config.yaml
num_hidden_layers: 13
hidden_size: 64
num_attention_heads: 1
num_key_value_heads: 1
head_dim: 32
intermediate_size: 256
vocab_size: 1603
hidden_act: "tanh_gelu"
norm: "layernorm"
norm_place: "pre"
norm_eps: 1e-05
positions: "learned"
qk_norm: false
attn_scale: 0.177
bias: "all"
tie_word_embeddings: true
parallel_block: false
init: "normal"
init_std_qkv: 0.0625
init_std_o: 0.0123
init_std_up: 0.0625
init_std_down: 0.0123
optimizer: "adam_atan2"
learning_rate: 0.00281
beta1: 0.9
beta2: 0.99
weight_decay: 0.089
lr_head: 0.00965
max_grad_norm: 2.0
warmup_steps: 320
schedule: "wsd"
decay_fraction: 0.771
decay_shape: "pow"
final_lr_fraction: 0.0
batch_tokens: [16384, 32768, 49152]
max_seq_len: 256
doc_mask: true
train_tokens: 157600000
max_steps: 5381
dataset: "wikipedia_en"
Each number is 128 + 24 x the weight over its row's rms, rounded and kept within 0 to 255. Layers, rows and columns count from 0. Numbers have three digits each. The size before them is the row's rms in percent of the matrix's.

# up: layer 9 MLP up, 256x64, rms 0.161, rows 120-255, columns 0-31
# down: layer 9 MLP down (transposed), 256x64, rms 0.144, rows 120-255, columns 0-31
up120 092:139143115153142098151104159089143129138152129137121106082088169162126129131133115142146123138125
down120 093:097131122126145162168111106169116128143126178107098140121153113153115126139163114095134111115072
up121 102:173134093128150123153132132095173127109169116121098156123133117144067146124132139139142132099117
down121 091:141164168105115135135136085128134117136149118135113114064125137136149130135156142105143171124128
up122 103:143184125134123108150103103120124121138160070123140112133123133131125096110115100132150130094123
down122 113:162097147123080069127111150143152138118150102135148078135140113110131124128107163109119085111141
up123 090:135130079118137166122130167132110114125144155129097097083139148120127142109137116170128115142138
down123 080:137207178126186119092134132150112126109141108158119129115120109130142084109121160104095134136134
up124 111:105137088129103147150097148157153134114071099088127161124130137125109170105084133115139116077135
down124 123:102157094119137138102133120134136167155193155131160144123123087131119101131111117131125140161114
up125 108:148141100111130131093105152130090115127134144143127125114135123129114139085152080127127145117187
down125 103:120142158171100109125142186153146141178119150086127165155129060142145129124102152151112146130098
up126 105:128137082129135165108131137138111126129108097104105113131114100139115142131113144098131120142163
down126 094:145173160150095143133094117095155154113113138152125132120144131092115148140094151144142123112098
up127 088:135157132146100102118073136184136129125093126104127156149142101121108104127135115144158135097153
down127 092:122111121149153137128154102123090121147125086136158115108141151088140183125142139103115124123142
up128 089:121145125168118185115122116120124119106181137134128125132144138154084156151098151158116121095120
down128 083:091105136141114133129166146121121093158149147116115127167116150109097155098124139107160162129157
up129 102:162177110149143142152089109139124101110150091144139110165085108114101120145101090158142144075142
down129 113:126131131092130119137089172149100125153116091138176171142150113143141105133121137136093132152126
up130 101:140127103164142094135111115142173124111161101125082114087142167124128128128153118106088177074121
down130 089:150016125130107126114125136109146124145135143130140109105125141149150117146203113109083140125138
up131 106:131157113158161123138118101141152128135110138161113120124126116120091132082092095171145126129174
down131 110:121121105157111130134090122151117060148143157102151133120099133126136142096144146134096098092085
up132 118:165137150131139106132107177138087130114083130120124119151155116138082148082157125127139153108174
down132 120:115153127105125145101090106107140128176148159102090124132131141149139141149094143163193118125133
up133 099:137137113123152150111106141181104156126163092156102113063110104106109116131125142116100128122117
down133 102:112111130183110110140076118109156073145125160142122121123169150166082119121156119128177108128125
up134 109:148171127131130062152118114152115161099166083100170152150166124137113119138152131130145131136165
down134 113:150097091110101162153126087103170108153131143134151142148134168126135101114142150140154144093140
up135 108:135130134140135136110066120146196123139087124129109121156127099138112168110116156144143149114137
down135 100:121158141146135113165133120168143153154130077135135093125101131150127104097106111108090123138153
up136 109:155148136135180122111086103163107140137100118097145194151116100131120156123143162094121157131147
down136 099:146170160165110141114132134097115155165073117130128131140121125100152145099118116123105118088118
up137 094:149135096150147145094084152121130119138148105095088167123101151088135157143146135114120088127148
down137 088:145101101059116112125160119172107141103137086170143116110108104166156126138145124132145139109144
up138 094:103134106161168144132162156147106138149159116102087122079123152126099167097137112168090096115157
down138 081:100195131136114072147072142153098087114112111151160133146122126128114115130133119152174126120112
up139 101:133149117159130092138116120156131146084147142160104093140085113168125127108095105162130152107174
down139 109:129106113125125120117120114152144130119175085163149128114155151159181143135103119117155068111111
up140 115:130176135132118136125122152129154129100112115139101126078155144117102140147150089114098170123166
down140 115:144140108131161161149108109163148106141119090160118117098090131130120123169102108132103155106119
up141 094:162173116149157134123092123109142143114125071107128157129127116108128118168150139138137129088130
down141 112:124159093130150135126127149116129102097122093121132167127144147117102167094106125148180114113137
up142 118:139153110127134113107100117130164184131122113115096117122096133144101132160113131133129117119181
down142 126:084132148173122168137134110153128136139102096125089131147138147090112161118101146120114095145131
up143 092:166130115120125169114123178161137134105109100077142105128118138158119125134149115177118143118142
down143 101:122105161146170147125110142104148107135122105150129102131121140141190089147119110114134142130082
up144 111:163132118121186129114097156143143155134188098118113151130152082154112145103153160158114101111152
down144 104:122172157154100156126152097140155061159144136119092105123160149119091137137177133155113127113124
up145 093:195126108113197147155125164140102148122183122124086135068132132135115126129124117169096137157127
down145 097:081123132130125126103156128134051109129094151153121134144149111095058120178180148137104139143086
up146 102:132141145120176094129124136144116169113130146125147083124107138132094111156129146106091117136124
down146 090:107133115137112127167114158083147095134134127137112097182110129127122125151140094123152153100142
up147 104:188152091145138151090095103176140125112162131091130143109187127157120120094144138122093094106151
down147 108:133120146136075106112159121092081096126152148104150152149126159152144125113113149124110121123117
up148 093:136134106163143142117111081153146140112123113150127105142113090127097151146133124162105125077131
down148 088:108121151166143122071116120123109122140145200184149154148141135082109112148148135130152127132149
up149 084:098139144157132105096112143116153151162095115098144116086174117098117089130109087129119183100141
down149 082:158135133114132163164132112111139112069177157144074100093142131134165145144133131096139098146126
up150 105:168132115119149154116101137150149152095156119125132150129160092121081128117139154115086109095154
down150 102:126117128103085128094172163145127127136125090123142093111139110167177134133132105132140126121115
up151 093:179138130078124148118060104164157160148170127137152116135084084159104175138121148107119136131124
down151 095:147133164103133132121129107130099092165106120158152087096115115122124132126176115147062115132125
up152 121:151147119119150144126116116190125121141115112158142154101124098119087153080129137118142111136147
down152 115:130127135155066132120096124094153132133087116126148116173101088156185169140113131124123111113135
up153 096:161138134116160098145146137161146139069133131092146141114148122121093167143085129134104159131122
down153 099:095092145100119121113124115105183173148085137143097127129114118097168113110146146148094105142142
up154 100:181140152092126128126102098093121152124144128095116106159137121170133130106113134153160166111122
down154 103:063111131147155138157118083146141071127125107146152124136124123110144143144106117135109124155115
up155 092:142141082119162171078129128144190153130134121107099139101106108134116145133089125140118143133119
down155 100:134097135090136143154144099140126130148158139181160094114146145152063150133134078110153157103110
up156 101:176123108138159100154136129149191132117143113105075132151145141135112165092138127137088135129143
down156 102:112115130146138141128137131116136102117102146101112127123171139136150100108184175103140099128163
up157 094:129131121136159151136115143146113131161131119080151138113132134153105136118124099124118159154131
down157 081:116152160125125125136169101127134125139128127101132134096120094111137152126122183162156165107110
up158 094:133176151106131093113097121156105122077106092108139140127108124163103159127111134154157177124121
down158 103:077114136149104121152145096125141156140131158104122112132154158138151142107152144103135108139188
up159 098:129166096166126106117110134104090151069132076117117132118130142138102096130156077187125154119133
down159 094:131117140164113155137087091131152135163074182133100144140144178128154159130140120125132129129100
up160 094:161170090136118135121074110144155148102080129113117099156114165116133142125136133119149142117175
down160 104:121101099142159127131142186150086148120122141120096122144144094147113082175112131138127095121119
up161 082:140119129131128111134096084122162138108151112136098122118137150126134143166164046119114166080131
down161 080:143016132124116127133134133125158124176113120172116131099136144137122109161175141124102146140143
up162 092:163134149123108146144106103167124146104132146134091157137083141176112166114094117110099138147120
down162 092:148132142144102125105124136152091091088130116146124100157119124155121118115133157133079099111113
up163 108:133144101119118128106117157193127167125096139120107142119141154101110159120137112148146147098175
down163 092:158132119110108130158126164132118098128130120081110147121138156127107114140103148096116094121154
up164 108:161162125137111105109117099142151139116124088118152144133143093124081133124110153140138170113188
down164 121:105169122105106103102118125168127106146116147151152114137129114119124117140143119124173099153136
up165 109:184152134131164142104079130123141142122103124138153109145146111115124114150139083178119136116153
down165 112:120119142085148152107086106114174160167156124107116114139099090178149114118119130105131154112160
up166 104:131148103128128099164112149149125137141146153090152097166130129153102128141124096142160137127190
down166 097:137172131096141130157124108121151144120141130115119154085112184149094099096135176143144102164137
up167 093:149118131126144099165113147114145123125095126101139125130140131117088116126123130150132093141152
down167 088:131089117120129094114148097090142128107134170138120152150108146111154124118153176153092117110126
up168 105:120173130168120089147150177108127137092157125103135126133121130135140161166142103175123148105131
down168 107:054098152130094102146108128133124138145116097135144155157111102152128157096123129145130112098174
up169 103:109134068123132164097118118169153142130127141099118122124124119157109152126124156084132141111121
down169 101:133130140127114116116096094125111108123146122152123134087161110135115078156203111164117104128135
up170 119:136172115142143102128116123137135127156129095114115162109149149156116157111126133137103123096167
down170 121:086162118118126112131153100125099123107128162094164138089167160195107109111140169116140141146134
up171 118:133125140137145101138103152170166131131085134129107150140149112137100149123101134154121126110114
down171 108:149125135146143158165119119084127108135145136129115147122094117130145106119131120096043127158084
up172 112:148135130148129110140097166127122128103099164108145124141123108139093097100160127156145137119122
down172 112:113140146141124158077113136104141148129144132131082162095098128128143147161090125114116112141135
up173 102:150153127161144125123089116123171164147102119118098078127169134122092164129131121099107145139167
down173 097:134114130121095155128138152067110106128152107142111084120100121177167121102148153120120143103104
up174 090:130109098124163119114132155132105157100165120152125119133154099106104133131109052166139105107129
down174 071:105204111124126120160105097118132101122104137070143123130166125141137152110141136082125132161135
up175 109:153140065129131146125132171144129129122171112128098123090105121132086153148100102127113092098158
down175 108:131119156116121155096190150091167177125129099136132152152101127160183125146142116083060121138103
up176 101:147179140131126102117090127120113135128166098126130138082103171119147161150141130157114123089129
down176 106:138122122114166122167124168126135087147158129145135116092164089162123173114130137134136138133126
up177 099:130145131160138115146081109119169122141118122131098129125140107141104137138111110153104143125115
down177 101:142099146146099177123117114120182078133147111105123139127130114164158127112101112094161099130079
up178 088:152138113124154160063138141092112145118144159121164118122153088092106163161131134126121135120134
down178 087:133144165123128125170066114130158103128123101139099129123173195116158164110100116108122144113115
up179 076:149122127141161111095120118157117137111133133133114134158131126190131116161104170093114163106137
down179 075:121149118088121135101136115136155078134145156135139142115132104160152162119105142115133103120097
up180 101:119122140111192118118121129150138144123109107112140121130128139099079147125136129160097155122152
down180 095:124164104127116112125159071102154150118141143104114123111133097144141107162107168156129129125099
up181 078:112120135166157128115144142163128124122101120132137128122114098134102121137130099128116136127142
down181 070:182224153110092118112139140098125135135141091098138115123113088150106153102136137150123121136101
up182 110:110150070142159115137096134126149097125142136101107144145136108130083140111122114098159141090157
down182 115:102163066135095170156120131136161111097144107132160154122125158098103134104120139105130172123133
up183 099:152125123129148173148078148102094146108135120141087117151141099151090159120155152136125139121110
down183 092:136162109109158142100104143176129137158118110156079139101116144115085156151078128153152153145136
up184 097:123159162136123103112102113132161173137134142148106112153100105150111184135168122133135167105108
down184 105:127133110151125099144148105152156122125085088199132129144124134101135184099170095130116091141177
up185 086:160139139112182131106096106112138125113090091097150125104134122130128115121090147096131146134155
down185 080:131147111154108150112119105141139093162079109198107092149151157145146111107110109134125105130140
up186 090:140142113125117078121107105168133172104130093105137171126076115159151106157150088147132143099136
down186 080:108170116118150127100137122130157131130102150157117108162181133130119108161121156135156103153089
up187 097:135150071183149127101140155163111113126114130122153107080144107089116132162127112137114142103124
down187 093:159111141167150127096144177137122120143130130177129120158091155147161113125145089127091139127121
up188 079:153144133112111078119150122126158121080100106099083125133121116150128160113125146148111160102130
down188 079:106091136114091147141141144116121081160142150158127112173112075112159136112168127120169091126091
up189 105:155162116140095126122089107125141110134151124092126111132159114121077150142140127150110174109129
down189 104:175075136098130119131123111126116131128132122133115134135182131108059107152073123124105129137145
up190 101:146125120142150143146103118119117155135138132137134119121165128149099138121144113139125156150106
down190 112:105160109114107141140103134114151082148100135123089104154154135138185184139102096111123139111100
up191 099:184144130117108146114097117149139140079105098103118141123091132135126140128102136121105135137166
down191 110:088124143146093113115169126165159103112130089170106085129115124132143117157136127158160124100088
up192 091:135128076135133131098129178127162156099100145102140090128124133107123105134102117142142119123174
down192 087:109132122120092093132099125163116172133103180117143158109130117146126133166105128117157096138139
up193 097:130131124115178150115089120173128144152166106110139163135098124128101152087115127107132099123156
down193 100:143138148113117138107159138132086139148081130073125115129133166106099152161165129121097133114112
up194 111:128159119155151127125113123185115144097108101079104166141135148166123127087124112167121160092167
down194 115:089105121143115105144110093104192122155119110150114128124137152153153140125130135123113087109154
up195 088:165132144143116126151109134175133119110174112113144158137100105167122148099116086118128120092157
down195 089:141143095148150124176122072135135125161118164180111138130112097165135111133168144115104098166071
up196 116:144174122156171098120111110123137141143127102109135115147106149163139133097082085124131115114123
down196 124:120142170136126176151110134138127135158125116122137055128113125095104111113102131109128107126117
up197 090:139162110125138137137085114131160138094145139142115096135095130155125140133134102161104131121116
down197 087:079096134103151164098171088115143147107149134155065155126154099124147109126142158169092110131153
up198 110:140155159134145145081071153156163180140101130130133082147133139125136129144154107136097153100153
down198 108:183147146129121072144137158110129125114126180103166158132131104153129104137112166137113144130082
up199 115:133147075159139117127101160129166137095100120131110148121132087113090118168098169118121118096138
down199 105:121125143158100140126151126098114116175081118165157148153146120140079111161121112131109142129106
up200 102:165131126095136156110140104137121132145171117114150119133123075174110153118092150134095117149153
down200 091:093122141143133141132079112110150184175155121118118129124088132119099114106103111128087098118122
up201 100:104158101155141145120131114143140162098080135111127072123114132141129074105128112152150122093168
down201 089:126100154099142093159161158094141157116141120128085098111121131154142117152131175084103151143131
up202 092:170144155115123180108126140134147115123111111136147097124140075132129138100161124105115169107128
down202 083:105176179146101115125119125115152124089148124144166171085129137151129103147070170106144110133130
up203 088:096150133141135118121102175179180125111131140098131114117124119177100112152119124135130138090169
down203 077:085157126110122138146136117123127135175107123099088166149071128124147141129140157118153154121138
up204 078:112131111138114133098116180174108094112134157105099104117149138127116114115109112144157179089132
down204 075:145136106175088145107157093101146134156122163134141112094123111161158124110135111130119072157152
up205 089:157131084139117127099116134123146123133114118082133102113155125090147178096128116123120158148163
down205 084:143138150112156119154147119127126079098168131179112126088124140157134085116129154102109137141127
up206 128:173144081156141097137145094159127127103161125096125125156131120175102158124112119139116162107158
down206 126:116164151108078130121111159105119121170094066120137139146090132125090138107094146145131123127171
up207 100:154129108148157123086097111162173138133129125118125126157157087160111149121134161100086121086117
down207 102:116136119104111191165172149086123142118128127130100103128096156140126134141133133111174099110149
up208 106:111151121173123098111135115134158185081118138122064137135122157103115148160139113110129137110099
down208 101:113165149138147178138137083114132139161117101100093127116160144145164115097077155126162130116139
up209 095:151155122131119075123141128160131150102131101108123147150118142173132152147119122141138158104108
down209 095:135096123130126151133096145103114138173134139130102162106138133153117126136107166130089136136131
up210 097:160139120137125141114119155092148138080130157119109118104083123153125161119138154139109153143113
down210 086:147186149127143144071127127155107145184106119127114144152130116145099139133100091155127094133143
up211 115:149133124173147151125101124095160150124124098094086083100123137125101146146106158163121176104121
down211 109:104114147156127128115162166127176094096099084136130141152138137138132102116107140129150147118162
up212 113:143152152131104122118147106132157180092120103118111143117060119147113150128125148168106161123162
down212 113:144100037094158111135096146095133096141120142130104119125166091103157128141152110123137113117140
up213 110:111155121148123068116105137130141164116101153094126117176111150162123147120096101141147138087152
down213 105:184152116097151132161118125136135108121133097138167136104131100135170106173116143111077131118106
up214 121:126143111112164159085105144116136164131174128065097158117143119142100124126135126139142133094152
down214 132:151141120134081138144108148154173145122116139120125130136144121119151148095141118102173149094151
up215 113:178130127129154139118121150135137120114143133125094147110147120121103132102108116156127120117122
down215 111:155110161173111119155100086146134093122125157119078174159153122145111150120108148112137098137144
up216 096:141137060162147131098138137187116123138131106146101143121118118132118125103108125166113114136149
down216 089:094106081154109130064131084111124103141123154159170101143116143134133130137145117167122147096116
up217 109:116171125150170085100141124138151154111125104090132137136102152158111120118129127120122155141182
down217 117:137129153120119140121158091089102160143076125140139090152130109143119120136151097081097144147129
up218 080:130128125135136147090147121177134139093095124100088115132112096126116126159143170123159135142165
down218 075:143122123137089128147126077088123087100172156135147162112178136166165116118123112113116087129103
up219 095:148126109138138121159108146177143167058119079118100129122135108112151133128144116189076123106110
down219 099:183068121131141137139156132146122093158126117159119115141126141159122151095094131127134128085131
up220 092:140136104156162131122064176158147137123132116109086127125128145112130137109148190141140128138099
down220 086:099107150155095123160138101118125116121075150173125129142171105129097117144147123096101168130129
up221 099:136148121145136103132140153168137117090157108145102119133130100108080175156095093191142119103126
down221 095:099157150152098152112179118145164098150121156134145151162132166093107138128095138121145116122125
up222 110:148148097172152141127087115164150160149116070078092117096116136129121107112136136172136117116114
down222 103:136106157134124085157119126163103093136125117146129098155176146120173150138107123118144158180104
up223 082:150113072130173148119138152110109135086146133148113140106140155129116107114110146128117135093148
down223 074:166233081126099144143108140116119129110126155122141166137169151105139140139092126125160129154122
up224 113:174142139150108131126113122164140197104146122143132148124126120168114176124089102108092124133103
down224 106:097182105128085093149154128124161109153152136147147183178143121140143125128135097062166154132132
up225 103:136137106102135139097090125160110136118146141124132156139138114136118204074152111127126142100139
down225 103:103130110145102119100167157094145127166194164111117151126113100122133133136125150167154135142111
up226 101:119154150139162150054110116173120113153121128107149156170122094131124152124125090163105149112132
down226 114:126105158134089115136108139164136113183107165120128133085135151079121074144155123123128126138092
up227 098:137134135126161136106134131115134125155105138090110156126138146131089172144161139143126182141117
down227 082:097202160111111117085095113139157134141178164161129169140169134115129109145107122095105108162159
up228 081:128122088138129138132141080099110136163122098150158136122124082149113116158124145185120112167127
down228 077:146133152167099117108124143156118113159154144125141127087143143110090181092119122103145097146114
up229 121:125142096151121157127103167103160138113113109105121075126117110150097130138120152144119121158152
down229 119:157201067170113124125127109126156098133132107167114149106139117130112096120141112138101181138137
up230 095:119160068138130107100082141109149100076146130119161143120130147155080134156140106145140158118127
down230 101:140156162151102136140129117113203132115124149107109111140111124111163132132088127083140111112075
up231 105:155132137116109127134151148160146184102130098095129166112116139141135165118126096115104139116127
down231 108:071116161146131130130122131119143112119115147154151121108124153099096124118126172164142068098106
up232 100:141143068123140152108100144143112118108132121101100166118127123092091118101065120142121120109163
down232 105:111092123126155101144134094110139129169165146156133162142142117111133113150097115174115180136126
up233 110:189138101126148134131058093164155141122125094103117139134152124130123140099159123123112135095103
down233 113:118119110134082081127113163115162115134117135095123113143131157137133160179118120154134161124122
up234 110:157145114176184138157100170123146148113121122099120148152109109191126106074106099169119145113144
down234 108:116149145149129133128122104163146130163104134183156133110110125132119104077124128119139083117129
up235 098:168164124133141147137119141134103162086133102125084120091098170150143132107133110126129104144149
down235 091:115185130132123144133135080122187115083146114144080157099102138166109132134115155115165135132116
up236 082:144118130142149142167120129168128125122109126081126168127113079114115125148130098123124098094135
down236 080:096148138091128132119090169112172139127110162143107086091138138153179152117116142081115148129126
up237 085:167118129156134113158095132148169126109121080107106125172175118130108129100133122131088109118141
down237 087:126052099122107157130143111101136139123117140120131180157068167148134115119141126161136174148117
up238 099:120173114127161133106126155157157123136125109142089105113149097099116127166139121167085128105147
down238 094:099149157113120130066178113174109147149148123117107143131138130128126107123082129161171128142134
up239 087:133148076146143184145120112126119155117144103150155163096115135159109104124159106124125115140150
down239 079:133109150126104103121094120158128107106137130123159133097092131148150097121093117149110111157093
up240 098:192125145163125098117104167117180134095097142102106108151117111140118131107131096147130128136171
down240 084:146101127161128135095172112127139138134137134147137131149133136153147148097109101122043106182148
up241 106:164139128135157146094116154175151117130135116097140149112165077152128131115122124138119170105167
down241 092:124112150163143127147097100134147134053163147130139156137142150123161150100135124120158137130117
up242 096:125168098156132138141111125146118121105112108086102106161111156075113112137144099165162118090134
down242 103:141085140146068124092143133144141109131110128110157140101149124151099160129150101122115156136111
up243 095:171128110121153169107105094090094142121110143142086107175159130085075135104127130105118147123150
down243 103:134115145115158130100123192130121127133107160107121155139087087119145095156114146141123127139143
up244 100:175149060096148131107105125114095149145184106101088156115145105134136116143104106122117097121132
down244 095:121123097137150148116145104116118126124107113168132126162133146123071138209126148114070119154145
up245 101:134137118124127136125069148135164141099119101130130076105149156104120148103133132157129140148131
down245 088:120121141144087087106124156131077118193116121102127159102124126115119172138125115139101123155145
up246 102:177139131125159144122135146130149151151090096139116092114137102148102135137102133101115130148173
down246 100:122192166137119123136159119135129142127146187118128145123105134151119086147085131134144108093096
up247 117:122135088152108139123067116138175112133106103119129131129140115134110154121134158105137152147122
down247 124:175164147086143107106130126159156105129186133154104143088124144147106148118165154106113127130138
up248 089:137150085115191157100102141123138151134083113108127117099126100178112118164130146122132148136148
down248 090:126173101137121129188100119163139100151122130112142140106158191139120159130121096110154103096124
up249 087:119142132142154086123139106166188144112086137129133171136082115096123144125130055112115140108157
down249 081:132177120112098154104148118109130120100116127101088136114140125132106105155180156152160160166097
up250 103:130146067125120136117107147131125132135102088100148122146151122182134116127108053124167119112165
down250 104:102131129168088134171128128111126095109087162145140178112127108140125141132132146145126168148118
up251 099:158154113113136126084105130148155142124118129112176151166134110111099138177157150077139160135171
down251 106:171135110144107117125121106088165079123155135119111122129164093152122142097155144108101164096103
up252 099:155154143120143122120094140134165160137131138124082079135088133134130132122120146127151144126119
down252 112:091108117117120159114154123113163136132120188154106096147121081076136142121155112117115147096119
up253 087:132129119156110190089114140156113148133104165106130131097147127137104149128119175159089151107127
down253 090:077139119100122123117147175128123140168127119145126099157126130110154092167094116113131130128140
up254 111:093167115162170092106122138124148179110133097103113157116135085127114153145098101126068151133141
down254 132:139152113157139081166097138111142082136097171126148156108125122132153160105103125093147146155132
up255 106:151137109105154099105115130158136173119141137109133122099084159159117144144130115143106168119145
down255 103:108103157086170123083174123143115123118140127129141090144186158164123153079118130103148106143159